config = dict(
    hidden_size=64,
    hidden_act='tanh_gelu',
    norm_eps=1e-06,
    positions='learned',
    tie_word_embeddings=True,
    init='normal',
    learning_rate=0.00468,
    max_grad_norm=2.0,
    warmup_steps=200,
    doc_mask=True,
)
Each number is 500 + 50 x the weight over its row's rms, rounded and kept within 0 to 999. Layers, rows and columns count from 0. Numbers have three digits each. The size before them is the row's rms in percent of the matrix's.

# layer 4 attention output (transposed), 64x64, rms 0.152, rows 57-63, columns 0-63
098:490539519504538524476488569419510482516560523501599416558459506470548577562489521439585511408486538497423554427628531417484483601519573479519450501447464451511526502523609494526540471520474504
112:488460530508390533546493476360551538577555559469536556520545593549512464494463510525508463535456504545444502508610508540430535573545507426509374582498517534496488499509479517471427565448461527
086:513527533438381517657458511460524546522453545499480519556477558487606475440506531495499501488414542458581509478576578493415426498579536494504532507552585489449489475493448529481423533487441499
100:587531439540597550430449491497547500490423472533515549492506383510426495507547432551484544467503576493508476562474513535545618442444515506513475458537592573542489578519616561496458519485536492
105:569456394533465510467476467508570540512453475492584535530468437535463514448506459527485576454477522578556556531498542494501522498540490553463558540547563508495396342569515561452549524589563541
102:422549588501452509595487438439428565570466501536487538413515430514534535683427513536467520510463546526490551543555526433490511551470496567455463574461519552489512478480462484457558545508503519
110:511523555470580534447620466495464447577639565472537584505550503482485539500526506484484439576481445580463489454483429574569470495519421430472437512475514478540424514465575441508537459469471526
# layer 4 attention value, 64x64, rms 0.189, rows 58-63, columns 0-63
110:425571479531592472493435463578492453477471517527511526439549442443583553578567457543453475480520504459532490532458500456590494390469497574522548481530570448543554524469551539552585435570564463
090:456505488569623476379525482492530457476506547486451497439438439499472542555537472519413494474489426511417530498431487500566513417487501588513448460470523440487436474493638452598525474507523534
098:486501557459381511580514528473522528552475473408521489438493599488484551483512570522541489512568419450540504422504514526422414518473454503445487506546341467472528517587462480442514516546452559
105:439559561412568445548530571510438506496508572499438455449475530462479506587502533542491489455543469495515419494529484505520429478534484505486488427478453467446500664471534349489546494427464475
106:509505416501581517470432528540452500483579458437473453571524631434494509361564470450466454488509509455501464480544570554533469465497496471558557412471544488426487532414553494572458465524484454
116:469474506515402573490433570476489550449449453532467441489493476470578442492476526520563518529519594462528554512522515458504575532426589503506500469512471453459606501475350593527467473471508398
# layer 4 MLP up, 256x64, rms 0.187, rows 0-100, columns 0-63
063:491483437505470471517485547554521417499432568529484493537441496483444467441481368520535470416476473517548552474472477442447392533487556448458400494504408458425514455512480486477432522511597605
104:441586511475566497382539497532465476529463574435511553533448511428471559606465496511471505424403419452527424547498438530537484523474499562511529502491549512562514494465598523471520418519607531
112:477499490521354510476468521498419458519535415476496519543476602574561496422526510518479540568490537505453601473411484454512540542480510521431531546420400484530531517516495557506531619417510504
093:545469580469396477487422439476497486503530500564428490495497559416545438464456506511574492628520515468495444494524522473511428462467421565568521535445451511408493570579468551479597483471523437
113:494529502580573506445516607435499504446503452516502489486471461526478511476574450534474355394529599522477562460483538457409420486457469506557459525482504530512578529549552501561383518532513492
105:497513454427504528524482477500441479425530517437472607532436504487566514543497569541556481517475429488514529542425492434510439469558514531551603457377489510496570491599404446600487482549494447
079:524509501537491450415453608516409447464582488520588504435509455397528449546502561585416568526401467459495547473484441569522446514538514480455452430472445481515491512447539441458536501550515563
072:465527483504496563573392523429512545480485438504544445457525474519378490479540457469448472496460585467448552449533414520447562476542572432546357443489463472478574459514528452513473494468452439
101:407534495423455517510491456465474540554438423523561481489508566548515475522474588566513468583449402513454455459504493571569563415550471549434588568469511574447583484507465483477560550557490486
098:500509556522413533480533575530501452480518509474452517508537556524488411458539565454555584539494450456458378455603427509492508451460441491506624442527418517510505557528428541580470481579492494
098:431540539383470514512556478542579524455517458439498512448571498464557560434481496463537352486457468489496483508524463509534473563447526515548565395580494451485602537509471581551458527541524441
092:487440491547364523541516505578540482577518513576411477462581506494492530563505409488460512464481491497470548494521512565503478489548497405542495509426518533522608490494409474589390522526583465
090:519526547553475554482531520448516512455515507491449572551529491462509516595549494500462409552502481574500423412494440537420491449617501448580452582472559501538470530556505495512356510532432442
097:533450604520455519564466517461579504453453569605501590453490536572440549448534534453559459557503562462500507533516491446427486507498502558422509469586406441532490436562441406522474512457523485
101:462508469539499481543495516476561470411464554580499500461517555461556531439438554507519430566545479592510467463579426551445481479533423590487561407523535453538525593436450496613537545525480536
094:596448510543536385530515508537497438554489521563401556535478548517501531469458516583473472492485463516485487561589470471467512400519446448558500550525559596530491590403426481555516532467561449
093:540520587512475432525508529486503483478566589490531487470534632449506528579478498531489507653450512461485483505446551482458582519482511486453486558562477493503570443509445437444554467462585617
096:481498616511550544557402464435480578548456518438458650496470563545475554476556521502518382520481526487508474528467504469527531485379584484535520537483464588444468426510534485488500475526535511
072:474533527545488412532449486488560559453456505480439502429417517494521478542538502477452499523497546549449563480446413519485573464434464418466366515463446558443450486519463431404437500617493477
087:488390501450536464490455470483557580541645514490542507515500419503446500515580433598476393504496461474449498479461552526474576579451537549525496511449463522453509539561460451521526554464397507
092:514494420512401480495484503561372578462484493562492387603516604538480420497547484523465492501534548417464536497512448510422484449511503489528491443562436562523492575432498537502467534459497418
079:425526595408518452518453595503489471519450486512457525545485468450632524547555617481454466512427523529500505599449504482576455516412477520485600526515560553489542500489453504479565493507573529
112:506501403514436448503512579549386550576530517507570536581490553498516515553466538518471451521537504446499615438492519462525539513438482480457434605429421445466458499558500466467517528526442608
109:435586478547483552481503510522501477510479403524653501459500523557437431481484678490500417428484519488526497415538419495536486488486481576551473488528559456543488514505482531578514498474543542
106:534424470513510529451555566530465480502524394520424560428452539494574395532570548548460501517433547561451453540565469515426507449534399532571492477448494550497469591505473566587468498532537488
114:490522441522463522387488512538465518585389533534515470592570547492449513488537600542472498513440483469488524523546421453492388391528471593521459541591457518498541412526534522532528511449502479
094:525511455517534477409460500485525458464629485474522530449464511479459612439507554430508492549437527474491503495502539445626569500552425513568470503458478513511489472479594481624560435480557571
096:498481440508479506383488554463502509422515497469526481467593462498522368515477461508520478519527450430468500538439591458570439531471496560507474516431500506525583658491396554494482526552542487
096:473625549404520449449435530567476421485506472508473446427472533525493453508554469417531436545483527503555465531523522575559472518427457420425459549505514508509625563539503472451488520513519396
111:467531484435500525433477485469464571479486507542504599555450483627449501619432551512561501527507508507482439554508465448499431535446531480468445476531525401511430456443483563491396478512614532
101:500488551495497507602500499486460572492412572499429559463524505532542510533473442518492537472473521608535485440623485490506478455512485548542431440477535574495624526589477600494429487507567428
109:476477488460457505554472443536486589380478572622465560506540440488473481548471426471460516496567580457483529532405417561481490408471540565559549501533477485464547443511407507515483511478580508
092:443517555526478459548484544497520502469494536374465544486534540575531427438447453488475523566496508582508521472413554510465573552593383417500421536552524537484561529474466555580508536459488580
097:562476479601555449432511551625486467518498525458521492559503603416562580496496521530519521500557382434518549406507534506452522469393558489530469493468531541598497528465515513543456524551505471
090:508529461471465411582562529559589598489512560465473497536547547533456472486452482541456430478469546496528520500500471514493526578432534481556452523518377590341476524454492532463427538482502550
102:577514459573574559471487551554501511440488545510501494477465493524569468441546525506554472542478490483520360524463547551547475473473419475575568396486563474589528565566491498611473497451588500
102:538520372486484423398432574453488526567553478512562491457454559598514514538484416533496452551494494609486612503481516463536455465538484519447509465555477506507445582517587505574527503448501514
109:501558555559548470480482552446467444533485406548497458473399530488460491538604522541380405504514515467517597456541432473539554451589489488466450516529465489544568587512487566472460431533467533
124:511507445553513439406454507469527524569517595463435472471523479545440541549601357530500498544513512551512478526515436392501457495490470524512492434463564518647502545496579474447453495493468474
092:450581440517549525457509505514502450544525493531470502532390411512526515520528496559433506445539521476486525329479507480481494510574407495585590447440425488527514465519546593502442434474547534
084:533430573449403539559463451541498562488548527522539543529528515445503488455465498432588482522506591501542532568461467507463461620467396537515547427458525469488511620514415491424549467469519524
109:472575564511544493563498439606473500507516474584608549375445504488501502474448403447486529423500506487462439499581488536486539514450446511533506463456500506511499573509551585525482410588584497
086:488431442560460526460489455475438625528460517429535490568460505559487568529538461537526476476560437496456470450493518557532539524530460477545534560467541660547543574461476579617471480510525486
086:544475529491577480438440548490507491464562550451481471501531512528424515495511489388481513542479497543489583562526514422534504523427582512469467579432597638519457443445536491496568612505554524
117:456518504490414437546446460432539567528492516577446559478566548515462522509499505535575526435612474404513500489537454442474427474469593541427489525540531542576557449578479523538509596496484419
114:448514438516573490549458541535488389489373474532523561464544556495446619494542541481429490501541462481479513572548425482501498502515548559446614452472511530462494593485494510474477493517634503
106:524465554516464474571559443509469541463487487608553589541533580458477551433528499509536447582413613495487556508537477536511477484478448574456492466508521442458504452384433552490546579420531510
106:472595545498544463477493496477412482596515488434464481508497525469495525571464475416593525582416540519619505494504413497524493505530438527510518579494515543542438455462399408466405516534534538
102:548535501523505489428513520598482486391456485507475439473420467498442481508516464432522454480512623467492491551572529441478573530538448566583518549576509550450523635616471491528535501521514505
102:462464490498513497413503432408476534455471457501478554614500467507539491585488454602499455467518470489461550495406479477533492516534582634459479552413520532527437518597543535513505518555586554
094:477545577518422530548500513508509400525568520465540601458499538439487473482482491409575498528434546556440602509468493469524465577475595504503520416474503401557548405513490441589522481504537504
097:432494516404554505534407442531552412457528429488518575632468471513530407450498516471523559538484565504541425451432423483460486464441508519460532483507571495543538527501444574569487489575448497
092:506555550506611496475521618568407462500403484544411593474515503468511507638538478534507473491468521484493488492528460488409417466503533486463432477499509489418545610521487470512442459480525459
106:488557486597489440448585550475532501564426586538493479499581545357445538562480515517561430492423466496519426470539506494465527494535401559471507511508549581495498486414462499501516554555423487
108:515486593554579476523475522526509482478387530481513537570608478484426525559540566535557462539402537493532458560483470424489511545495498484567512375506597532504468406487542512544499477460581543
073:569509501561505508450476524499507605484603459470433458506515553487472463542456489466490506502448589565529602456640507403505512513507552441512577471505548501482527533510477478476443471432519645
122:415484514491488487474537456577450603500499580420401543625530543460492509596486438511465513488471441489489507484525438519509541455596477495550531525475535589461443559386498476464550484476526426
101:613450457496479443425459590546559474516541481506478546477552472494451480439554510492497445574525522553468549553515516515446488450501465417524608548549485556496506436530448378577531541586466579
090:485490313538523454456516492505479502473482520534516570454452500507427508528577507423455496455477544477503459547515494429539455474509423580580580474431509470492561527510412506464618472456564469
102:494549580516512452508438492594474498526550369500463514533482508547609476433527495520579463509512480570491538427421410595544519499528525397451569507448552480473521547514482421509561530568526478
101:521456550490427504360413417496513465431516449526548526563622512603456444480456400476572498473510494541571457497457489530461485502535488530481548601513538539495458541533483547507516576500565502
108:438504516523445499497557513500459459406444369503460474444497550444578441482509548545538510470473591430552492462476392535398499492546494602515601492491494541567575517458464447504497473503563523
100:471472537488428497550469500508436449526541529507416552500399560544489490483519426405560382480458416485536516418556539613526488546571558468501467537435514463438481469495525500477445580540447437
097:463486489490547406514484443550600495541419536546470507445473580479512468489489406545392448524511442513431467529447441500444564488559528566532455511498505566412445626528488540537488528508438573
087:480490482530485456484416429433554573459531469509589554529532547496563598502526542660574397516544447503479468396515505480443519506505508506476542459537477451454463454484477569461421458509561517
108:507454541545575501541499437600482544427495474512569506405557514470491494501420430525528458426519524479553454544592511458394543540489643503604556489505493475464527519495526454521476543479587533
130:510448447468392499469480547554510491498555448519570528506506564475505394440498553492563492604527556516537496523427474443530539434396435458442520557442597563562520585534468462455530560504476527
091:556498426483623422533455504521475431527413456493489486454465540508399496570534487470564466483543499481416504520507559503547458493518552490546605482547474650471565569507554538551521539443506532
104:545453486472520541557441501520511458566463497509540558413550527526454437482422510528452433497445427514568551465526494551511572348621467469485545483484563544524528495489523415544542518486615518
105:600476508608402376435488569541536457479395542516544479436521536516480432479578461461567439536482518431499510513507510452481473532576544474549494458600551417464501561494515499473465520464503461
116:487589498579526527517431467525466487490405416533431518499475501554493541531459509475564505418508520440481534478650472485450492522475434504541502510432472517511346510457496614580465522462475497
112:549511533551551486407523451578562491467492470606596494492519493411447470499483552534547484433502514421526491491529524410480463443599515631528507517592494479529599539515434473554460479507489544
111:522536563454464449559486483417445527462509442504441554471492513435532513467560514461557414522524482479579452509475444468467411488484533496365467641503473507550506457478379500419493506497567548
104:547454492443486481398445437505514463544645425535515425511558440468523497557628518469460504474440502521497485502461489432486522482498576556468494546485500593544511554567589470521463563442505571
086:501450475616473515477421649539496533566461500472549421434514472531513527476500482501561479499555512459474568479462486478484435518532474540500558533572568395479464387488545538567592494481570531
108:483495515529458461480442526632489466523414571531587485531538589441541502488538511474534542533427466524488500533606414496450514475462502497406564531424496538559461453481558420436509568532425444
116:541439519523530363529553494476495506518512527542546516563515472557480465504533462597433407453507532507518430469480496546550585488477494450547589462492519564492549588529484460641538565545588512
095:404566578486448466476461526571358552519484476483519448409518502491539514615461526506502517389572449430507491441519493451439503631443545506525498517428486525491570489513499558468496504487513512
096:535514536561439530602454598387557446468558473501469534506589555465478571475540570443617499506431492454526479473545525447461474461542510528479537455560436470459494549492566486432578459484531440
107:535550532568495453550517576448512456554546544494535523511480473438596564485569576481413389406381536518452481413535517434514493475474485520541489495494490449535482494480623482547524457482517583
104:451487538453566479476405553419587458423448475472558551571488596491461540453549625511462438567496474455595478477470418489495515489483535538536457482513558417564506454535473560439532459473514520
109:488535534570545435480484525465476482476472552588573532585532526425507591474611493522423468543450528521460397420527499503468528535465550390484499419469484507469420403557496498466503562477502438
084:517499517561476486492398502407522560422525460527580462476473598566498545479536462465483379432467495457449458434504468503405541527488538440462447439556489497555413553523499473539563396462507477
088:553477501501534509531563486549416480486520620555511552509476574526549505461465408495596418485470585516536561562497555589538501525498454479530513537535517502474464439568423492479414627504537565
101:474523555551489485511484532574494491501555564564638509480504440551509471506540533482472581467434560505427655520486452521502505565482491484488431494517523554514471532479603451442494604446469593
096:547485500433526386454456437539493497402552521529504500591565543445464481504470512526615392530460521469527483467516406575509570451401439630484487522473529509475474466506502490468529497522434491
117:469492479541519621562415551541508510494463539538576571563588550506397504366539548454539454498477518430510439489475469557573517464487567490575555481413524470482531483462471455533532467445463531
090:428506485509560464474475511418560470608536507436551506485495496520474492565445518575435422541527361470492433520581475441487454541449511548460593638445489497482477534540530513512533510534571494
106:460464477525589537507421425537542433482465507499494616531515505543487407467523439503514463576443476591497453520494407531553538455455601521554441428453501523541506628474525537542459464536446504
101:510541428445473432605518514495569484520540495514531595497558505437503497509485525489533483550415504583540437520475388618509487502394497520430507464540605564546443489468493550577542483456544520
091:385463515463518537476486498535547561516562424505576539404476437487494475514565492489451507518443531444490525614536506340471515491429555548531478563554377523525543499553487510486435510475527511
098:461509534531427535433468571484461483406431386605527504492536588546449512519569426461546515528518535468506463488461538511366486564566597483465505530484425500463452459526537567467481490469525448
102:486519449475538492479524385564554478522456516489465418587475539492561459492507486541531449469449491547481508454509536445546450497583552481520519458337529482498569517390504459561525524585446600
106:546417484560446498534519492508556472574567578574499532450507592518379513495554485528475485499515423498453440448504589546568520498515420508506462473433415529584549489519541533477576541474566589
116:454610483389557464589432409555497538462447544480558492502554564438525499545514499484546416452565432432593454492523484524528464417546538512554535531499537491536518549449441492462445465545518571
091:451587416508551463483489418563482519492434505524474510490500460544475549610522518483476519486549505476431546473361495420498538344455507530535446488516491457487606456553513450566553503493497445
106:558432502524521463452445479522397466510580567508611575560454411505427463493449474527514474524443468545491453473549506422519572513495438485470518484525540474500591549537445543539445513490409620
085:500424521545639454456518532597501481546556514499538460434616487528527554520558569429503476492502392468513416481512533464503451535443489508566473498523487501461544553535539502511502496408599404
085:538528460489575486556495473406556491568547441514508530470520566498414499472506502471555370518477617521542540566553517501596509542425526426548443520474529599607482503516450434505525537469520506
094:460518617494475462548533505452516514500451434471386491470563452465499418545431406520492509502484490507420551495503394586450494506538488558412433554559488551568514538532471463506441496545567586
090:531508431456459525424532529472479542492496491438369488547469465460499485474464531490490366569465549442503513546574459556493528644530527420540512517575559547459530508492387510499454477468554532
# layer 4 MLP down (transposed), 256x64, rms 0.159, rows 0-99, columns 0-63
062:521543474401557483480571476475579414530481460488491605599544562523495529474546589511509467508530526550474545540542592456565519457452456506447526539573560462497425431443449423456532523492427448
091:508461479491561450489438458493550513506522465480467533602616532436560563408544422356543449517507562569543444485507477519477497408443446458512583548531574548474525502537547511524539522457475520
111:470504479506562512510568671582477450551430508587439513474488431496499476525432528470563457485500416431508516573570484404470526563420509507485528507496468437451431493535440518440522514515544437
093:494541379501630515558520524492533588458542538498466427564538442491543455438569503553482510454516491504540548639447549531554528475518474442552513516487458548587499495534463409476446572494485541
109:559462428586440452495543487540506510492567515456401489529516515458473592381502430410440450544527528568450502468590573518427490603535486532554550529477531475452496469469494455502481585469466450
102:538507532553455479463455483521550489570481505530507485429542392502446429434542410505454494481589524495460482460480518596500494504462460529404491545531468393476450528513605495471415574434392496
081:574399563514529463524549477474520505529493452517481475459590477461516461508526521497552571482517476511503457465596501504383504457460428420432460490600380424570488513512451390516494481418523494
069:508475498465435479480464444541421491517444524445492507471561527522543494496437538539533503506456381532510486560479518598482387451470473646481572575428569540456414521387501532492495524480518490
088:526483478538542522535529543472510543472520557452442560448525432464400593391472446420404468465523605499505521490574552456515431575514564491603523482528564449461539424454482487500449514471529536
104:503578483594546432523508422476526495604496477526560497487437544537516495526527565532457511423545469439627557488538532542492420573519468432627506511503450439482454524503527529470422511549503416
101:506499515432507587435496435503539575547601482452571457479545473478554475502511421476508583563429505523491496473392502520527502475613413522482505523506500546461519633546403477493553502460434523
104:516442522517437510510566530536442477449592613491474478499532473425446440537471500517406528456571562459473527462416524503513527495480490490453457463547524448502572545472490487575477631445362471
094:539483555488524372571579440581469507481482510466610474473491457371530612430565505487429485526522515489416502417425489507487502558464514570488553439555508529460498530485484445470511516459522452
092:421496538502537490401529524554467407504473542423541514523576477621422492505576461528413518547530514534525540513542446473519500544506542608537536506553593380545508471467499510534544501540547425
094:541495566519571473564455476548513473500512369433478517456444469490524534592479475593531519465519466531520493393468498586485488499404634510452471504540426392517522501495489475483509446532488592
097:469593440514553483423512492482585499509528433481463492456496528514544511460606515464450423566488556504501444530374509397479509526385493507505461438595497493422519545502431608499471537476500509
083:548440536528488463506427489474519523542437410514461571517523415495480564405541492519417469581544482520491442453534482554421502506545552453451637480464560554518437505486447432501453512487486380
098:476543544531561460400529559414475496391504560523504546491517565461481559476435455553477525411533542504512616451561506504566501466544565421488424505450606446541561479472508462527483514511420532
079:458497437550438527455504456530461540528440469566572419528528434554542453473506481541465491528534457392523486483500615437497485441430500604494578551470488472474549556550418474508455381452495448
085:516466459502495567469501458536559512412497639428473529607478574538509435512467486520590482583520434563534528560472534516563494555424543521503549536464459496428499480533531554524429489544542610
085:434528532566500492578435495576510530427391502411491511456556466506609469540575514519510493388458458447522596537477541519531561573555419505527531474470461482505476459464444493499381487532502520
073:539552530559560508495461455447565467487553414452445517504540541468480508494457563525528553358494492459582463451536447460429617506560555426511489444530613545514491522533423541493516456536545459
107:505492543555511506443551441469502532511543512530503508555475558517428494521498353517530574508585452472484577442486483477437574450614488523545460524379478411550507444597525495496475527564450540
102:475530489573484498488396408529455519421555431522508506492458478522523551513620516537430516456526497566482517540641566537429512478585356532458549581502466517532497523507503517533486515463531530
132:434525490396635490543448486497462554474433539487449501556504450617445511545429472472563498511537442447492515588526485535514470597469532475549484497542503470409477405520449569429511448516520458
101:478509576473479558452479467547425460524575538412492551501447571574439409544471584538490629499558492520536535529533514452536487454411502394522475580530468518534551453520497503510521462397516458
093:535435384505477371499582466544464526498460480502468476537532492527596564487536496527519500503548585573560560511557489533436484593456373564509516458529515548509432484575507509545474521578506454
105:566497489507497505515459473408474560560587499492485523475538463547570485414497468445505481483417574481502491489588473485538444499536567434528585477445516503510497542467582390491529552404403387
097:487469479572475528526531422498547533472598477489551525569603459452509487612444513541553559499458466522570523522415443453456509576450616472470504436479576519486486471417556545517540472516535587
096:575537456490477542514497488555497517429546546417444501463492615431448497458448484388379528474509516490555517558575518542474550532523493533536467510533551495474362498429563519421455463538552481
109:590507425595534452475503578431496465480405521591472467573491456619528426517546539484469492464455493522503445473503437496485587449537566530485573460472493512493463537459476513545473584477615552
098:512553449467432562480515498577469643425514551512391472468460429531425543567546502494448438506491469470541444603499467520577577490461490472445460560499569512403428513512470492506479509459470535
093:379576563524532610450561412478559533552520424525530519473590468512448509476519510508457536586545530457494505443431521516521570493534503566386531471568583500503521544549518554546470534496489431
093:463503519471518499436547556477571548564520531474411495481505564529487561499594495472490436579498503530431341571492523488537552645532484510432467521507471461543457450552562468491441458528570493
086:548516436544488569509450525451454464452406514502509500526488462505527494584517605494483511446506497460496564482472573516501472508557571423414527617424531471463590421499602527574500509485394478
099:527506522429536462421593400558435616575554442513499528563480531462464509513416580462549463538549507470471529457544390476545554489499425495486546540459463478498518428445516446508563500464442439
114:476502558469543580527485539535456457428572527481428497384444456475509487546592533514504500528544546410435509493390555496517508397463478621538547504504491475404516566450493478525448446443482477
092:496490470493403527486604575463509562477526526513481403436519483388604466594545519465450473433419565512599481438465451483466470495552452557420493513534550529551512522483420489546484476459527493
124:565500423499602441498483466416539438561429510441505489479506454469421576479565473481524528422511430422401492463548541463467434537608474454539429438492501522478574528453513581535498510558515519
097:491434545531478537423638553557471432466470540477509486473589534508618537488502537534487506389491547501479486528525545398466620471460473526568510583534554494565476533530543516567490466475546503
084:516514429469527427501563436511496477481555463483486510595464488544440432504448534491418557476441477442543599541473484571496528544493573471600621532573490593485553424445472501501423500518436503
100:507446446546541526493590491427411441523472434470488409486554568526536483579562568480507535570441596453520549514520519459545480573446490477487510571422524523521534468448479552451599508420427542
099:533550423470524472470540468570488473520476479490437585501539428541518578481479489411420494470472575477450506476501542539457481448437480460650515509593451575522420477447554475559517450511571418
086:536460605513529432456531443480548460387538449531502407528519501456555563550517471495443432430420513614499475391462519475482519450510476508566464530455509545406546525568434501538501464498493433
107:430496353474402454502579447475477532498588516589503518517415394438522510478464517558579505436523545514515530506489515497505428547372533486488542524493512582481525420538457497479447510531472491
125:482528501480498461424527578540506489526543574468465398580408531506531435401528449454502490535478592483538498437484541494515404528452483459557401564486503432524484456471620429475503471449442471
111:508461563400517520509546522621514558487467540508500426499361571448515577419497512520500479454515494509505487512646489489481370486424454492507516444509478486475508542487542506486467524556536407
103:495569508526505461492455562483515387516512501513524506530522455458428538453462428500484516541461611428465559442469624429552607444485508543564569519477520472451567446468490462583411501481491445
118:463474488439434537495505504391510494593591508552521554402505578448514493470459516519515439659480502610423547530532486564490433504534476411494438436477499488505503480448526489464456542491457463
114:497541513554502495378501508474490520556543446520609553487507553583467514467519509488506515549449510430517524473540435541573621471530423386558493486551567484569498491393422529439535512479559492
093:539452455462528538488500556583542532531465569467408444571582522489451556487546462471449631442506548475530551616544501496428563447508531496509529553528551603445545530524477478500491542585447506
089:542493572469521475478419528462510504431482428470481462503309517440558458465504511473495533481501600491514521443482537473533499475526560475413429506519520552455448532512630446553444498586518538
150:494489383554445491520472466460544493527479501493550547510500436616334494444476456469609476545556446520473550472468462450595560511495478466487501457511479427511467433571502551527500566569534495
123:479452463642452450452527546486434493505537501469462521491569521478503456542510480435488439506448372476483426474601574445457484446527459473489461548532480518475445540431600467530410433554548519
116:422522399483477464442553444533577465491514537563473494515488398545480384504477472533492523484540531444558538445456433543509530405496493479553435524496539483530524572543479416562580551520373489
086:478392358562547576543520480461540497526464515435500500491442437489452522513563439494614558589485531500538513575439469504469531576503510512457561553496532561483510456526517513477397405476486450
093:439508488488542491520461417598451521385586417485452430467500482531591543453549601583424459428474439510536572544532519519503530468493494509526568486533459456419516450546576456514471495459460525
108:446458436474452579553570498498512537464492549456448454378492506520540519446521517421535456528465445478536423600487407500468479573541532482520509505541438547537538460559494500509420662469510476
102:539458503576474500427544472465475534559453569512441529511586544474472414415428448517569527501662504435460495468493547495507504532569455498497438530413455497554494534559515416559510475530485583
096:502471587405495525421500575528516556500493543492542532556546550475528571361466493448444542448502523442425497454486570530517361454464494517466451469463554468486542543426490556521459497400498522
098:509534574451543496468491558513470480461465469581487614570432511455440607547600481454506567455489519513475510392502502539466514476479487472530574389412515508483485501382577563515477517494520464
093:611485536563593488544401437488517516454550561464488576503488411421446507508553485539446465409587569605595519489523499526513508534542532493505525455522503484461407554458548510509491496432448487
099:456518480516547489424513461570570517590461491487436504481482510429454510415562434518443615543562497490474500482562521478473492446470524548421431514509586454578533475483633483502579409506538468
119:505488443640518495511572532511470489467496483555439544510503556534580477496403477447529538461396450488448528490465510513515509560563567528478522408361445482511521477444501490575503620527457484
090:430494478533432493452485513478482411467510538558371518528499515522503526463373516495442435553430465501501512523470524558621496461504487426598538462604537400486484492485490506563537438457435493
101:502557458514582505482378497468550452533441528547481521547562526575437537507560591458530581519526430509464440474513496547614469482506505534489395468473437545542516478453535594437426513520512419
133:433474482446458512547504522470496453409489551549463506475590520588515520475500474492494499446527610493537428561575497502459485533451487597592624552521430488482447423562547503474454611529519484
096:465466548541365500458566519475396354489502485516468546488548526431489479502478505505595576538497462510521540468520454534414418449478559477549555411492458429471556534495539498549461511526436461
112:547450502519368452473506527514581589560566540545479602411522407425512527525569462560476554550441542449422501523532492502487457528491539567521569501516498600422510491481459491458520558468537482
102:445462589542535575554569550512562529453497558540485486447546444476522482616493623493495503438471476559473587553517513552556450456408490520414488525506469587513534544417444474507497434556482503
099:586470514643530526547501407510531444556488515541494481383486540448500541409502456541427426524551473488563501446483481501510482470531498512515520555397410544569540449535515475435550465591518517
101:529497566448504436474515569461450547502510487432423500456432407582578560632483570470481528456530474627443511410474512480565593485489479470487487511500536490458567484455477513512483532554574467
101:502540466587492514527540441410458496400552506428419436437484554546551550460488404511553467464419473507453550466577506578530506507518534468482529462545443537553573566426519435456515603465507502
099:503521441491522453517504596479516501433505508462406487500513472491536360472418486573461424580401475560480465570497498609551535515429404501521510415512497484475489509454511527420494495563566546
085:542558498543518486539494492465456530510513373473461525440489542567452469574548620499554495473478532529546529590389424491613511492503587431507444508493531477534496522415524493461526477414432550
120:523548469531534515523442522497480513430484435497500407496540500518374482397493493475444423499612484420547453515425521401448533482499516520498485531566490505485529537549566470562534355546448465
119:529552468577425595548453544567592469453526484434433456504569519530466598567520470458513519532549514569543577484489549387412522453511452530472468545492446497435444515518531551519418481523553466
082:498492405560477505510519522506453509415449510545460529498574547478486464366544462440503454535617513587584544508531606496492486562440556519536487433523515475479492541495578597449445530528451445
088:441493483484490496468471388542471481552553500517424494587406461575476439498424443464420460483454470498552540570524430441392566546491470475462550514530496422506523436520402457449453503492418518
097:493435570489464549448484561505545504476635546519573593439454518421422479447530475386427461526494447468492484487555481538553531476552436572515543499463579484589449530490564520482434494500448498
094:502523552608559416432446520470498447497568545566561499434415542408578527538549490487562483443480528558471504505440568536558483461462493469519554499551629492496543492474504445592466572471506465
099:492531529551503512452494430427489483534520521588543557501518529596496466522604425512546493485551462497481455490491542607535467465493579395481460602470479551485510598542498402466383499504550472
086:537482523529481440424495497469484491576515456515470535501492533538549421578423505569504574635451555530518583417478546492583505507508543484601420464480510471515525501505393526416440452448441497
095:560420582475533423485464482514598529481495374457484489483525549510482474537534526467455552532585493497480455492506463419436587414455521586518507472545564547586513639530531544539506468516515477
094:524538519525583475431533417497476507584484485526493632527517529476518471543467579525518520506526443553523500423531526444539588433563479521433420581445509519532464429509471496527486351582508477
101:499532496428550501459470515437427463495512595504602513512588537520534542497546538452529492472471516530508423523489486419577496477517459456611448449489566510507491509584555513499696520508486485
098:542557465439506471446560556514438449432543602510606506440551496563579484540571549491523522496448470476582538539486505509548437516490371539368425515473516506470483567506491504517454538490477565
093:555532368389558469589591484511489484405522513446476499500590486524505520440453482544437526467509557544534452561440463504507401439500540443579494541519425502491550485531481502596522470511466447
111:559547577515569473540503656486483476440473461548466563498448530495509478556496546497454542535507574469494518432514601520547561519506480563551555463443494513502576516519567603454453443464529615
091:483401445512517502476421440495588436451472530529576510521462500455452534452531451426494522569574504574494503504561537441438487526519476540444475512477526467653468475491473549350465517499487564
100:525584512526384501485482508479525438502458466536502531513463429507546531533463459466508509510528572672504523463443480458478615509513512486409568485514463416501471474572440539578548588531505567
092:484513511403588428527527410470447446506461507495589540547534514392522455568501500501472479446478514528610522521602452553513546479534460491441505505490540521567539529523513456378537605563489526
102:493547527515464498531490484486492455471408584497426497509529459530508446526438537619516569521501494502532466515585521557515643594455563441513475455347526471533581522497464512467542475551503548
108:513506491553448440478453463502561492516563522610518601512475439499420476493490372505554475426518368477570525520443454488527399471504603502571466561461526499502512496507472540563550445482462497
103:537558471420419558551536598517491518443496526417467505458495555537498404573484509533592495560511542538484479462422482530526580514467556520360474472448549446485496438527498474602554549486480547
082:561431483496448531532507467483555490480571518533414462563454464356537462497465502557503472448559481548490503509584503635515459503560538490457580621531502492479460450521480469537419451549568533
102:547485488565475486519405528551542524503494485561492465507543422471478448442461393584466453567504479486578499494538532498478438372510502543689527545489464497553425482483540474492487439524519532
091:527503453495467439575523529546457515450450502498458611509442453451530513477532492569474522496468492585530419565432442574480467632432503546504605421512566503456469442534452553519549435516568511
089:500443510458545465493440423514470455428496506455511449548513430506484424502541495472470555550559494414530518571462580438505519492578591481527445485523505396441489631410437409493506536466475553
098:520482554485499536515397462572508585466466510523501482473500446418563507482523531459413410480585485511502526467540557486488525580508552487402529475504453593475526508574531520503625556479415392